{"n_layer": 15, "norm": "layernorm", "tie_embeddings": false, "init": "normal", "init_std_qkv": 0.034, "init_std_o": 0.00538, "init_std_down": 0.00311, "lr": 0.0072, "seq_len": 512, "train_tokens": 95640000, "dataset": "wikipedia_en"}
Each number is 200 + 30 x the weight over its row's rms, rounded and kept within 0 to 999. Layers, rows and columns count from 0. The size before them is the row's rms in percent of the matrix's.

# layer 2 MLP up, 384x96, rms 0.101, rows 95-167, columns 0-47
121,255,145,208,222,163,134,173,263,228,200,226,190,227,191,173,165,206,236,210,242,205,216,192,208,194,199,200,218,200,202,211,236,204,252,213,230,186,265,189,216,187,193,210,195,232,147,149,171
143,212,297,208,242,190,195,170,198,191,201,213,179,173,213,227,221,199,229,210,205,182,198,180,238,226,200,188,171,206,185,251,214,193,169,196,239,185,123,203,201,184,155,151,235,180,187,181,222
082,250,212,174,238,173,200,203,207,191,191,193,198,162,208,220,232,219,189,143,180,202,184,204,167,204,145,192,183,158,183,183,160,235,223,219,148,202,145,229,205,143,216,197,210,204,226,193,208
127,172,228,154,185,169,147,190,223,185,222,196,209,213,171,189,162,249,192,163,251,210,221,211,232,181,218,214,195,168,152,186,232,179,180,162,201,169,193,158,173,186,203,224,282,188,222,189,168
097,196,174,169,200,217,163,237,186,228,201,250,205,180,206,245,178,196,264,228,197,203,229,201,211,266,177,212,185,186,242,221,200,170,190,196,197,153,156,196,188,210,160,187,230,198,145,170,158
089,211,232,207,168,219,146,188,180,153,193,148,139,210,236,225,202,173,212,221,183,225,224,186,227,263,198,183,222,162,190,195,180,189,222,198,192,235,187,188,205,151,189,227,239,168,197,195,150
084,208,292,200,230,192,184,177,260,230,192,212,201,126,171,225,179,152,253,218,194,227,196,177,206,255,198,226,223,161,163,180,201,186,194,183,217,184,216,176,211,180,199,186,218,234,220,166,158
133,211,157,184,210,232,151,197,174,142,186,198,208,161,218,189,191,169,153,221,168,236,184,196,208,199,151,181,187,205,246,215,265,208,221,199,274,169,215,249,176,242,206,177,167,216,193,181,186
060,223,216,132,231,194,177,182,232,218,172,196,188,166,184,187,189,190,251,201,158,202,220,210,204,214,115,186,213,115,204,181,222,158,257,201,169,202,195,191,212,190,209,175,225,196,231,148,198
087,179,145,168,207,198,218,135,224,173,227,202,188,206,203,221,254,167,150,204,200,195,179,217,209,198,176,228,162,201,203,255,245,168,236,255,198,177,186,246,212,162,225,188,223,195,217,174,196
069,222,281,188,179,216,203,206,163,155,157,171,167,190,211,218,214,212,266,169,186,204,203,222,202,177,168,219,186,220,185,211,228,146,190,216,238,147,121,249,209,157,197,137,220,187,172,191,189
100,181,183,214,172,185,152,176,199,134,199,198,154,202,210,174,191,189,208,189,199,186,185,155,263,205,205,212,186,166,173,218,231,215,262,229,194,202,210,276,202,180,184,199,207,182,208,191,178
129,224,252,241,242,202,166,235,168,221,220,227,172,176,254,162,239,189,240,191,212,269,198,205,192,217,225,246,181,138,162,205,198,187,165,171,239,166,268,150,188,195,207,183,235,249,219,194,175
090,203,185,202,230,241,176,193,160,247,175,151,149,183,204,166,223,190,205,196,168,152,230,187,186,212,227,211,219,167,242,174,212,226,223,206,266,236,208,293,248,157,167,179,222,178,168,220,191
098,223,216,219,271,248,166,207,191,204,154,234,186,193,242,239,223,188,193,168,180,192,218,226,183,228,165,208,168,189,206,135,211,188,210,219,188,237,190,244,238,163,212,217,217,184,164,205,214
086,209,141,170,251,239,175,196,206,179,157,178,183,166,211,142,198,184,234,174,151,228,192,205,191,188,177,210,200,178,256,264,188,191,186,190,192,231,215,164,180,242,186,144,203,178,219,215,236
093,245,181,155,192,233,207,236,244,213,172,151,146,219,193,187,225,170,192,222,212,183,213,219,194,174,152,172,238,223,228,207,256,253,221,217,216,191,226,224,226,223,213,216,220,184,145,185,244
111,216,217,201,245,214,190,189,184,263,203,179,138,220,171,175,210,175,207,177,247,163,250,168,226,173,189,228,193,218,246,213,217,186,213,131,210,174,234,215,259,240,196,197,178,228,161,198,204
138,203,271,190,250,181,200,207,206,197,171,192,171,159,211,188,229,202,210,217,238,170,202,183,218,175,180,202,208,198,179,226,249,215,180,202,243,232,152,166,200,190,214,194,272,163,154,217,190
087,201,189,191,235,227,199,166,186,200,224,179,201,192,226,210,177,203,223,230,199,196,190,224,171,145,220,188,228,138,286,220,146,217,212,236,203,222,223,149,197,218,180,203,246,246,221,168,177
067,185,257,171,190,203,238,218,253,255,203,217,156,231,179,171,184,193,232,215,222,196,211,202,207,141,169,167,226,203,164,182,240,207,213,202,191,243,165,162,193,236,233,247,259,190,122,170,182
105,201,181,178,176,223,200,188,168,203,109,190,201,193,196,143,190,196,157,182,151,220,200,178,204,228,127,202,245,239,213,209,225,188,205,211,239,199,151,267,251,208,175,179,224,235,120,189,215
124,167,256,174,191,223,216,153,200,194,203,223,213,185,243,210,221,193,180,177,227,211,171,177,292,203,207,250,112,198,150,198,234,222,256,169,203,143,133,181,206,196,183,204,230,199,228,193,174
077,274,249,174,217,173,245,162,205,219,191,165,225,180,221,199,214,180,225,170,180,255,183,185,259,192,190,205,151,216,195,149,238,178,201,151,187,158,190,203,219,257,214,198,225,186,181,226,163
061,183,244,231,180,213,231,244,179,258,218,201,146,192,171,154,116,233,205,242,229,192,245,148,242,203,212,198,209,192,154,166,204,208,164,165,202,195,164,187,205,179,237,183,248,215,183,167,208
086,180,262,210,232,223,217,193,158,169,234,242,227,237,188,200,197,268,199,177,238,195,157,248,219,177,179,231,199,216,146,182,198,142,216,189,217,158,187,200,193,121,225,148,238,232,168,200,174
093,241,157,202,201,198,197,247,239,209,191,229,158,153,200,242,176,178,230,181,138,209,201,166,157,267,218,207,191,193,208,213,209,197,235,212,164,227,212,217,197,186,187,198,198,214,173,178,227
113,213,176,221,196,265,194,192,194,139,222,178,184,217,216,249,219,240,185,244,217,255,207,211,240,255,207,239,210,127,217,205,152,163,165,222,224,150,222,153,189,198,152,164,189,273,230,185,175
078,184,182,202,199,226,197,163,212,219,158,171,157,251,269,209,179,257,229,177,194,184,194,183,234,195,198,235,217,197,205,223,265,194,226,135,233,172,163,184,230,207,153,192,210,226,263,200,181
100,130,188,173,215,183,230,148,238,222,256,179,200,266,168,195,136,191,187,165,186,160,210,254,236,149,159,191,220,208,134,207,226,207,219,174,181,150,212,257,261,184,195,244,190,180,178,216,217
097,177,218,209,243,217,241,201,186,197,164,193,120,215,202,225,202,183,226,155,128,246,169,133,252,228,198,213,236,177,180,230,176,169,220,194,242,140,209,202,232,176,208,165,162,218,203,198,205
067,267,218,163,230,174,209,200,262,224,171,159,165,100,186,214,187,186,182,173,212,218,221,215,208,262,213,184,213,187,165,222,223,184,245,164,216,214,154,145,256,179,164,202,204,229,154,229,167
093,193,178,169,195,190,176,199,207,194,293,181,172,206,216,180,152,236,152,195,159,222,184,188,197,229,227,235,213,195,195,183,198,237,213,224,261,148,260,218,177,182,226,167,221,227,151,214,183
060,230,210,189,195,252,157,182,203,166,164,148,229,198,191,212,168,206,265,159,256,221,232,248,184,199,166,178,189,206,190,176,211,145,203,158,163,153,274,190,269,210,175,209,247,213,219,149,198
087,204,252,140,200,221,163,206,180,220,170,245,186,202,192,246,220,216,244,103,177,248,216,202,190,171,193,177,202,247,180,189,167,176,177,151,231,174,206,224,212,238,244,193,178,251,176,200,198
084,209,181,182,212,234,170,165,212,191,225,194,145,240,168,194,192,201,150,159,204,215,214,195,180,218,179,206,194,224,119,191,232,207,184,168,248,155,201,200,208,164,180,213,201,206,175,201,186
080,188,199,210,185,191,204,218,249,193,142,208,184,208,241,152,189,196,237,149,163,221,219,235,215,187,200,231,198,159,168,211,237,198,258,145,179,215,141,171,198,184,179,215,203,185,154,202,224
089,218,239,160,151,180,245,172,246,160,222,174,191,228,140,231,188,187,218,168,140,196,190,208,159,226,202,224,206,213,186,220,180,179,217,207,166,200,138,246,199,203,181,204,212,199,133,202,161
084,211,213,100,172,197,220,175,285,186,183,141,159,231,242,197,222,229,254,148,199,202,217,238,208,190,195,205,246,180,193,160,249,193,249,190,228,213,196,192,192,177,177,215,223,187,185,206,179
074,194,195,146,197,166,176,187,235,214,202,206,177,136,243,240,196,219,205,164,220,248,212,203,179,167,216,220,219,200,183,181,248,180,181,195,206,169,201,193,249,179,180,182,192,213,189,177,158
084,227,164,161,230,201,166,186,219,241,142,155,144,195,259,180,178,217,207,164,224,197,232,227,218,162,173,200,249,170,172,169,273,170,220,157,229,208,225,175,259,169,195,198,221,202,225,198,214
091,171,193,192,215,209,246,165,289,149,224,160,233,205,235,198,172,214,165,194,136,210,186,193,212,220,198,207,158,181,238,241,206,186,199,223,193,220,226,186,188,115,169,228,248,194,193,203,219
101,225,181,183,214,136,218,192,240,203,231,189,218,221,224,176,146,153,173,157,181,227,250,195,181,180,227,221,240,137,199,177,194,175,197,244,183,187,247,202,191,201,206,194,197,222,158,207,191
088,188,190,155,225,227,213,211,212,239,210,197,244,184,166,190,195,197,259,207,157,225,218,244,182,232,139,180,250,135,219,171,199,174,207,169,184,196,186,191,192,204,191,207,210,264,197,124,161
069,261,249,198,205,222,212,226,245,192,150,218,184,171,212,217,214,166,261,193,222,250,167,182,190,223,181,204,184,218,160,189,228,187,187,154,193,153,155,171,209,233,194,178,221,208,148,188,208
112,177,157,178,229,215,184,172,181,150,243,184,254,204,217,179,176,204,158,155,136,196,146,217,212,196,198,226,144,161,245,205,211,204,235,221,180,151,236,199,168,195,203,170,215,240,178,189,201
092,224,211,227,213,234,192,163,149,213,162,202,129,231,204,175,188,209,198,174,190,216,156,222,172,213,184,134,226,172,187,195,239,192,234,201,194,174,173,232,190,158,156,173,194,254,217,208,150
102,224,221,144,183,185,246,140,239,151,250,220,263,162,171,184,169,239,204,199,200,195,174,227,189,185,153,220,234,206,135,150,169,167,213,222,189,214,169,202,204,182,221,158,174,212,208,204,167
081,237,183,197,219,212,213,212,199,180,201,187,232,155,209,244,192,249,215,187,160,197,229,217,209,211,135,216,203,157,207,185,179,165,229,142,204,193,161,186,211,149,175,188,152,217,229,196,195
074,226,185,168,189,241,202,213,194,129,158,153,160,209,219,251,256,196,151,212,250,231,212,229,172,178,193,240,186,200,220,214,209,147,185,204,227,196,201,170,184,171,154,225,198,184,187,149,198
107,214,235,172,214,213,248,230,187,179,270,191,224,238,186,198,213,207,209,174,191,266,260,226,140,207,191,235,180,168,210,179,177,196,129,201,139,165,195,193,172,192,238,178,231,152,212,181,202
091,217,240,245,234,221,175,165,230,212,214,227,158,201,255,196,216,199,259,183,219,195,214,164,225,209,235,191,187,179,120,221,242,189,175,182,217,152,210,205,203,205,174,149,171,252,154,207,192
107,175,180,162,256,252,228,190,180,193,217,242,212,179,242,214,239,221,236,236,235,194,203,220,231,199,189,200,175,211,173,200,223,167,175,233,206,184,129,217,191,195,191,171,219,181,217,189,219
134,227,158,220,190,256,176,158,147,161,161,203,223,170,222,231,247,222,204,185,186,205,169,213,197,189,211,219,170,176,234,247,200,208,210,219,260,152,227,226,175,226,194,153,152,247,247,163,187
130,231,175,161,204,183,197,188,239,152,156,226,236,213,277,203,201,196,162,208,219,156,179,237,218,195,188,210,181,206,237,171,206,178,246,208,210,216,189,191,192,197,189,176,239,179,211,221,191
066,191,189,221,186,206,215,177,211,213,227,182,181,160,203,197,197,189,175,155,202,215,245,189,211,210,222,215,211,175,253,220,193,230,208,185,147,218,225,201,210,204,124,253,227,267,187,188,143
102,193,265,179,219,224,200,179,159,143,211,221,207,174,203,170,269,183,180,190,181,206,201,214,200,207,143,241,249,179,164,188,221,170,155,214,235,120,196,157,204,159,236,177,232,185,249,169,191
069,196,201,184,208,235,169,189,177,140,220,119,178,205,176,197,235,202,195,249,169,198,224,250,195,218,145,169,192,250,215,180,207,195,263,202,199,132,196,171,193,208,144,223,213,209,170,200,218
097,243,209,230,209,187,165,242,241,208,166,159,120,171,274,224,153,162,267,163,228,225,206,133,232,188,203,238,216,157,155,190,270,189,175,187,224,204,220,193,260,203,214,179,212,176,165,188,221
101,243,183,151,211,236,190,222,223,204,196,196,240,154,175,228,146,150,177,224,160,220,206,205,165,190,156,235,186,207,277,195,214,218,178,227,183,159,216,199,203,282,229,194,214,215,175,201,208
075,169,200,192,181,188,225,244,187,162,248,203,172,205,188,231,200,235,255,219,165,189,246,187,208,239,184,265,202,135,231,244,186,184,228,207,213,162,159,227,176,181,192,184,262,214,185,123,168
105,161,235,141,208,224,222,206,241,208,212,173,167,232,212,208,207,213,250,207,234,166,220,168,226,237,208,158,181,220,173,159,197,183,232,221,229,159,145,166,174,230,154,178,231,265,162,193,185
105,190,207,186,220,139,187,210,218,270,209,171,200,155,167,135,188,215,225,157,247,234,250,180,208,199,157,250,198,159,161,220,203,157,170,189,173,209,193,151,221,209,229,227,202,272,135,184,227
097,206,235,183,160,195,211,255,210,197,251,197,233,201,207,210,200,246,244,223,182,235,192,184,136,179,147,228,210,169,158,201,210,190,173,174,204,231,212,187,187,204,225,192,218,200,237,215,208
085,224,152,178,172,203,199,200,222,148,176,151,180,178,206,237,173,227,163,130,183,221,246,234,155,153,195,217,235,181,216,204,206,175,226,194,134,202,186,215,235,177,147,268,195,178,248,191,178
068,230,224,169,168,225,187,172,224,167,200,134,157,154,189,212,214,203,277,223,205,247,144,193,179,171,242,242,236,165,201,180,179,205,206,166,176,170,264,152,213,184,164,219,216,217,237,136,187
126,236,218,153,163,165,226,157,254,237,210,198,174,235,225,227,178,222,220,217,192,273,209,178,169,220,207,267,232,164,171,192,173,159,248,171,178,218,245,240,196,221,196,192,190,195,175,258,214
088,245,195,233,226,216,208,122,177,194,221,145,240,220,195,247,175,188,148,127,211,179,158,225,178,209,225,164,178,197,209,235,248,197,187,234,159,188,198,241,162,196,177,189,186,180,181,141,175
108,169,170,208,206,219,189,163,220,251,205,192,154,220,176,212,201,211,193,192,216,244,239,168,187,246,210,220,188,133,155,193,192,189,208,131,219,186,181,194,248,216,207,254,205,232,216,197,214
129,211,148,209,222,197,161,175,208,240,152,174,149,208,244,197,150,204,196,206,181,238,198,186,206,183,178,214,218,146,204,197,206,218,226,200,261,205,277,212,200,258,200,237,186,285,183,202,189
076,249,234,178,203,212,209,224,160,224,156,213,149,215,242,207,169,200,181,170,157,234,199,228,225,248,189,168,207,145,164,181,210,152,212,131,234,189,207,139,215,230,205,229,236,232,225,213,202
073,182,165,182,221,230,200,151,145,196,237,152,199,187,269,201,221,204,171,187,194,141,192,240,276,162,220,221,183,170,185,171,252,210,275,186,222,155,216,188,182,179,173,185,236,204,198,217,138
114,241,231,193,268,217,143,154,194,244,210,216,163,161,215,199,178,139,236,198,191,194,178,189,163,187,232,200,234,194,232,218,174,253,226,194,265,255,179,219,216,195,238,182,178,212,191,144,190
# layer 2 MLP down (transposed), 384x96, rms 0.0468, rows 95-166, columns 0-47
150,204,239,163,223,227,232,208,232,173,183,206,169,214,211,235,239,163,197,266,200,189,215,195,184,165,188,219,210,187,215,126,222,167,239,197,170,192,200,203,206,245,224,189,189,150,245,198,135
167,208,270,177,228,185,188,181,222,192,238,247,206,147,206,221,170,216,246,163,215,192,210,203,241,199,145,206,204,183,214,149,210,208,168,220,182,208,160,233,226,186,175,148,194,193,208,170,201
077,257,218,168,231,213,238,166,172,205,213,162,181,178,197,208,192,188,199,131,214,252,215,240,144,201,195,174,198,186,199,161,185,183,235,200,150,191,177,263,208,149,224,218,231,211,201,213,199
139,229,127,176,220,201,201,205,184,204,212,200,158,205,212,182,155,185,222,177,197,223,177,161,222,168,242,209,202,198,226,218,206,195,207,240,219,207,236,256,236,229,230,217,163,272,155,156,161
073,215,212,144,209,198,141,234,196,251,201,230,204,170,205,244,189,229,272,188,203,225,222,190,225,257,156,196,181,202,206,196,212,148,148,188,190,152,168,219,212,197,177,170,275,218,163,172,183
057,220,248,207,161,157,159,194,213,217,177,190,139,253,227,186,157,188,199,231,225,193,178,196,213,246,212,197,189,226,166,226,188,171,198,210,202,213,184,229,192,188,195,215,203,173,223,193,199
045,234,294,188,175,187,190,187,263,212,186,195,235,158,133,258,174,156,237,234,183,197,189,134,212,220,164,233,216,171,165,185,231,156,177,185,207,165,197,196,199,189,217,184,190,225,190,175,209
134,238,204,160,199,230,190,178,179,160,162,239,169,146,194,194,201,193,200,232,163,231,222,224,216,206,216,228,176,213,207,209,251,173,184,190,293,167,204,272,209,203,212,152,193,220,175,236,201
039,225,258,115,212,201,179,201,220,230,182,188,169,200,188,197,180,208,276,164,179,203,205,183,195,196,128,193,223,137,200,172,215,125,209,207,167,189,182,227,231,173,232,160,241,222,216,183,219
067,189,192,213,232,203,255,183,146,159,243,169,233,216,187,190,206,219,213,258,218,195,251,246,213,208,167,228,196,187,189,214,136,179,210,220,230,193,220,236,162,248,233,232,213,208,163,212,217
037,229,299,182,180,189,195,228,184,200,172,180,171,192,233,210,198,225,292,159,198,231,184,193,211,183,175,205,208,223,183,226,208,132,182,202,236,169,141,231,222,138,230,110,225,205,167,172,208
059,184,218,214,202,201,171,196,173,126,192,141,125,192,189,179,182,201,244,166,229,234,217,133,277,240,216,230,224,184,202,217,250,169,190,190,231,210,186,257,216,176,247,192,198,187,202,179,213
098,199,207,242,187,274,224,191,159,193,214,239,190,186,249,232,190,185,180,211,200,244,162,183,211,273,201,278,176,168,195,167,232,175,157,186,216,200,205,157,216,175,193,156,177,202,183,210,193
065,197,232,194,204,115,237,201,184,202,168,188,220,199,214,213,190,211,186,213,213,244,197,236,225,166,229,181,143,164,197,203,184,184,265,217,173,144,240,160,203,203,212,210,165,264,204,165,196
057,216,206,170,248,206,208,262,164,245,174,226,181,251,201,177,224,199,201,169,220,181,226,183,177,231,214,173,180,173,185,194,210,161,145,241,215,188,177,184,234,207,187,184,164,209,238,246,185
054,188,136,223,202,147,244,206,213,190,177,202,202,166,219,152,216,251,203,237,210,180,168,212,184,156,168,160,141,199,217,246,225,204,141,198,248,226,238,212,182,228,178,203,185,136,206,228,214
130,181,251,239,178,175,196,161,153,170,186,223,274,210,208,193,209,224,212,222,186,215,188,197,211,199,237,194,189,198,222,182,138,199,183,217,173,222,153,189,186,221,142,206,204,224,266,205,159
165,201,199,240,166,195,216,252,223,158,162,183,233,194,220,216,183,234,170,172,219,278,199,238,155,220,247,158,225,191,202,188,191,222,173,192,188,199,203,182,160,184,219,205,238,211,237,204,174
114,198,256,159,226,161,205,171,188,230,160,188,194,187,212,219,232,215,239,200,210,155,183,203,219,181,154,208,253,191,242,191,189,257,191,256,196,195,143,170,217,193,214,171,239,213,143,175,227
087,216,140,194,215,200,172,139,182,227,215,210,248,192,134,151,202,212,183,230,219,218,199,230,228,174,246,174,170,220,196,225,205,157,121,176,159,170,169,217,204,219,223,250,182,183,211,197,192
109,214,212,225,211,206,168,149,155,165,221,152,229,213,187,218,222,216,205,203,178,216,202,195,201,209,239,245,193,167,213,235,179,186,196,172,200,152,213,211,191,170,144,174,172,238,293,234,239
078,225,155,231,207,202,179,191,217,238,209,239,183,184,193,215,206,238,191,184,244,171,209,198,200,209,251,200,170,198,253,170,246,170,196,163,222,198,145,187,205,218,196,181,227,241,228,244,223
078,183,257,237,171,159,199,134,183,215,229,199,202,218,221,222,232,195,213,185,176,209,177,164,231,184,180,246,125,224,185,237,239,234,237,195,192,193,130,207,214,193,183,176,199,222,178,179,140
038,249,258,208,219,168,255,218,197,225,179,193,249,162,202,222,185,163,230,190,183,259,199,173,194,203,184,198,184,256,210,202,199,207,195,173,207,160,159,180,258,277,257,203,199,161,180,250,189
140,183,212,172,196,214,196,196,252,189,177,161,188,247,246,237,247,195,231,150,152,176,200,192,164,159,163,189,185,165,222,195,226,170,260,259,201,242,218,188,211,154,149,201,222,184,221,209,154
113,214,156,215,163,177,207,217,249,203,168,133,194,152,214,183,211,130,193,236,154,214,219,169,217,201,230,177,188,178,258,234,209,240,195,166,172,239,228,232,228,260,195,274,175,177,195,212,190
055,263,191,173,138,179,226,220,196,235,185,224,162,170,180,226,174,192,249,164,143,161,228,175,171,264,274,190,193,184,182,236,191,202,218,213,154,224,233,228,184,213,193,222,210,242,178,203,221
112,169,167,245,210,243,216,223,148,184,232,190,227,230,178,226,185,205,152,197,190,268,167,208,235,247,213,244,155,184,204,189,195,173,145,180,221,168,184,213,201,191,163,155,139,210,231,193,200
055,179,181,217,183,220,165,170,207,223,177,195,158,218,268,185,194,245,282,172,203,184,180,163,257,172,171,208,235,196,181,233,256,232,212,157,213,179,179,200,194,176,167,174,232,241,234,202,212
156,244,249,211,199,206,178,249,197,208,159,199,213,188,217,221,262,228,218,215,214,223,200,135,200,227,221,191,217,174,230,172,170,172,181,249,245,249,203,114,146,202,187,174,264,251,251,184,192
084,238,149,192,170,202,149,154,212,202,199,188,242,203,196,180,152,199,221,287,197,186,255,224,176,190,137,152,202,207,274,187,254,200,170,246,171,260,211,218,184,191,219,225,249,174,207,189,170
045,203,179,196,200,201,242,170,249,231,168,186,155,136,179,191,208,218,226,200,232,202,215,224,200,246,177,159,228,220,166,231,183,176,257,223,173,232,160,140,234,171,174,197,231,196,166,203,159
092,181,238,208,218,209,197,228,199,189,126,203,189,193,217,173,246,172,252,204,200,177,234,231,189,141,143,155,197,205,202,229,219,205,225,148,141,255,129,165,230,223,185,213,152,203,213,222,227
023,211,252,173,211,197,168,183,177,208,204,158,216,167,192,217,243,242,228,221,171,177,228,203,171,216,118,221,185,208,209,218,177,254,229,195,201,195,241,195,260,228,198,175,190,233,248,188,179
093,166,154,202,165,176,185,246,229,190,195,152,212,172,181,168,210,204,178,224,190,160,246,180,190,205,207,199,224,216,224,233,207,231,226,263,197,214,171,167,152,254,208,180,231,214,215,200,185
088,219,200,188,235,249,176,168,206,202,228,209,146,248,167,169,195,201,149,142,192,240,227,177,191,229,182,217,189,201,170,136,216,187,179,177,252,150,178,230,181,155,203,193,223,211,176,176,232
046,169,191,233,192,143,199,152,212,169,158,176,214,140,238,193,240,180,202,204,168,206,168,213,209,208,221,187,199,240,250,200,163,229,197,204,176,175,139,145,186,232,221,232,187,205,199,197,210
051,214,242,154,134,162,258,184,236,189,229,179,189,204,174,241,182,171,248,181,162,202,211,207,144,220,216,198,210,223,178,220,151,184,227,228,180,206,184,233,200,211,164,184,208,186,143,180,181
100,214,185,147,187,204,220,198,249,215,210,142,167,142,220,181,199,239,233,144,183,207,224,251,228,213,178,227,247,236,244,185,199,178,227,163,149,186,199,216,203,187,213,212,264,157,169,181,118
070,231,203,157,238,218,186,201,221,202,199,163,150,136,225,196,166,224,213,152,236,239,201,195,201,177,202,210,225,172,178,151,257,162,193,153,186,173,209,218,230,203,183,186,208,207,168,177,163
059,229,195,142,234,229,171,207,211,240,178,153,128,182,257,174,204,227,243,154,248,190,217,209,220,162,162,197,244,168,183,162,266,155,195,169,205,211,199,191,248,151,208,175,225,207,204,197,208
088,205,233,235,151,212,186,212,192,171,222,155,181,219,201,234,228,152,225,198,259,216,177,227,166,172,210,171,249,234,131,187,189,215,183,198,192,154,189,164,163,196,197,198,153,211,223,228,150
118,169,211,242,207,273,209,191,183,148,192,205,181,160,145,215,209,214,202,244,212,173,146,255,178,244,176,189,223,243,189,197,202,222,193,175,188,178,229,208,213,226,202,220,218,159,244,178,173
052,196,229,140,201,237,227,214,230,228,192,207,247,183,163,208,188,206,248,196,151,209,207,219,185,222,141,205,250,141,198,150,182,155,189,185,168,189,206,208,216,199,193,196,206,274,213,155,155
040,251,265,160,212,236,213,214,227,231,183,226,170,208,198,231,204,181,263,143,217,244,171,173,190,225,152,204,190,195,168,162,213,153,181,170,197,156,155,199,202,190,204,155,238,240,170,186,216
082,200,181,207,185,222,217,119,189,191,229,194,230,227,200,203,188,173,164,172,179,158,197,236,283,192,245,222,178,204,248,239,233,254,202,199,241,208,234,173,196,221,179,157,236,208,195,189,179
062,210,239,196,212,229,211,171,166,196,197,182,149,271,200,189,150,213,151,145,195,201,199,216,190,221,184,139,181,185,169,177,238,167,201,242,216,185,160,230,158,159,203,179,207,236,214,228,203
171,196,158,267,197,198,167,253,151,232,141,161,170,236,228,194,233,169,219,192,230,187,212,184,233,198,263,158,174,186,252,243,240,279,205,158,204,187,226,160,185,211,174,244,210,183,171,190,215
077,218,207,192,206,211,254,196,172,188,186,206,215,147,206,227,211,241,238,214,156,234,223,222,210,193,128,199,239,204,213,200,170,167,212,197,218,179,143,215,209,148,158,198,188,233,206,157,201
041,203,201,166,219,249,212,260,209,149,189,139,132,234,208,193,242,180,163,206,211,249,188,204,195,185,158,234,246,189,196,146,189,127,205,187,240,190,207,188,191,159,163,207,214,197,148,161,229
107,213,165,223,170,191,202,216,224,181,137,185,192,130,200,226,177,150,185,242,211,134,212,177,247,170,187,193,244,236,163,165,210,218,229,209,225,232,213,152,222,223,153,260,186,222,189,241,195
075,228,259,187,233,240,223,181,252,187,250,233,176,228,226,218,190,178,234,178,230,187,192,147,204,193,168,217,164,150,147,200,215,184,176,195,214,148,188,226,194,194,168,161,188,243,175,214,202
130,151,189,212,220,163,204,165,201,193,159,213,232,167,219,219,254,199,265,234,209,238,187,213,247,176,228,158,176,172,194,127,231,223,190,236,188,269,229,223,209,183,180,201,203,201,210,211,248
130,213,183,224,237,195,183,199,122,159,193,231,218,146,222,182,198,289,127,205,209,191,197,232,244,171,242,225,200,213,238,164,183,197,182,192,238,218,248,220,177,186,228,178,167,259,184,213,202
094,189,220,138,207,195,251,230,184,195,216,235,247,203,224,212,191,175,228,212,222,184,156,231,218,214,141,198,205,179,204,188,252,143,164,181,214,163,226,248,194,187,182,189,214,202,180,198,167
066,209,231,164,213,192,207,225,231,193,232,228,202,225,182,168,174,201,129,153,184,211,203,148,198,246,232,163,234,206,246,221,197,176,128,200,223,187,192,233,223,201,189,208,187,169,199,230,249
111,206,174,228,163,204,165,246,206,198,176,150,225,156,199,190,208,157,221,220,180,225,217,236,252,241,226,175,222,215,189,235,163,213,197,237,184,264,196,192,192,229,187,218,187,175,177,251,237
044,184,229,200,192,159,154,157,200,211,181,165,192,278,152,186,232,204,234,221,190,223,176,198,227,228,195,195,183,224,209,220,144,173,219,203,196,125,175,209,214,213,173,158,178,173,185,224,240
076,243,244,209,197,229,161,254,230,179,180,140,140,146,263,202,168,196,285,151,192,234,209,170,222,181,166,228,189,198,191,181,229,205,145,181,218,241,202,200,263,179,210,181,175,168,176,227,188
059,245,149,166,175,199,196,188,237,215,227,203,210,168,190,202,212,191,204,206,148,178,227,181,170,202,226,209,169,241,261,230,163,260,209,202,196,159,215,210,224,248,216,202,245,183,194,183,200
045,202,244,161,172,179,201,232,212,196,241,213,172,215,195,219,192,245,263,166,164,206,238,170,207,218,186,226,214,138,215,221,182,157,216,199,212,175,165,255,202,161,209,136,270,223,185,127,192
080,188,221,160,202,221,217,211,238,222,229,210,191,241,207,232,219,213,236,211,222,131,224,175,252,238,189,165,143,208,163,169,182,173,211,234,220,150,153,167,210,215,136,171,231,235,171,189,177
085,185,148,224,192,185,199,186,189,174,209,229,163,240,205,235,197,174,252,261,165,223,155,216,193,197,180,206,241,196,175,247,187,212,253,157,188,198,231,175,186,228,170,153,185,106,240,188,173
143,245,147,224,215,213,211,164,215,198,145,191,186,189,188,164,184,182,155,209,253,181,234,230,275,197,243,196,196,180,248,209,186,170,197,231,161,166,221,190,204,187,217,200,213,193,177,187,142
050,183,212,188,132,193,240,199,211,137,212,170,181,182,244,179,172,201,220,129,195,215,218,203,178,208,210,212,227,190,239,256,161,201,202,189,194,197,191,269,199,166,157,261,201,193,236,220,236
046,220,202,157,157,186,229,155,226,161,217,198,206,204,138,216,236,210,249,260,173,208,177,207,196,172,205,241,223,207,226,206,204,175,155,202,196,140,231,229,216,224,151,212,172,187,224,144,271
089,223,245,177,138,208,217,211,266,203,207,203,162,204,217,195,173,176,243,204,198,271,206,204,159,195,187,235,207,158,156,196,163,140,226,170,157,206,261,225,197,225,211,178,198,177,193,265,211
064,138,155,205,169,218,171,286,207,200,222,207,196,174,192,215,195,197,178,288,194,235,199,199,189,209,224,222,196,186,147,208,151,219,195,168,234,162,210,168,219,180,212,233,222,240,237,221,191
114,161,194,238,186,251,174,191,201,209,188,192,201,192,179,146,216,265,157,199,231,254,172,239,174,198,219,188,200,169,172,163,178,198,176,144,258,193,220,173,253,170,139,186,238,161,227,179,207
144,139,154,225,221,225,208,186,179,218,214,212,184,191,229,211,195,200,182,161,220,257,203,197,236,191,251,183,243,218,212,222,205,188,177,242,229,170,222,164,215,186,179,226,225,188,250,207,207
065,227,240,156,201,199,248,252,149,204,193,197,150,222,185,219,193,179,119,238,192,215,184,277,159,226,188,158,225,211,179,158,223,168,176,185,245,223,187,213,233,217,230,198,192,208,226,242,220
031,236,150,154,244,146,251,171,168,223,239,130,197,238,206,198,234,268,185,206,208,132,206,226,269,193,205,199,216,153,179,189,220,228,205,169,251,183,230,191,199,264,213,148,169,199,187,179,204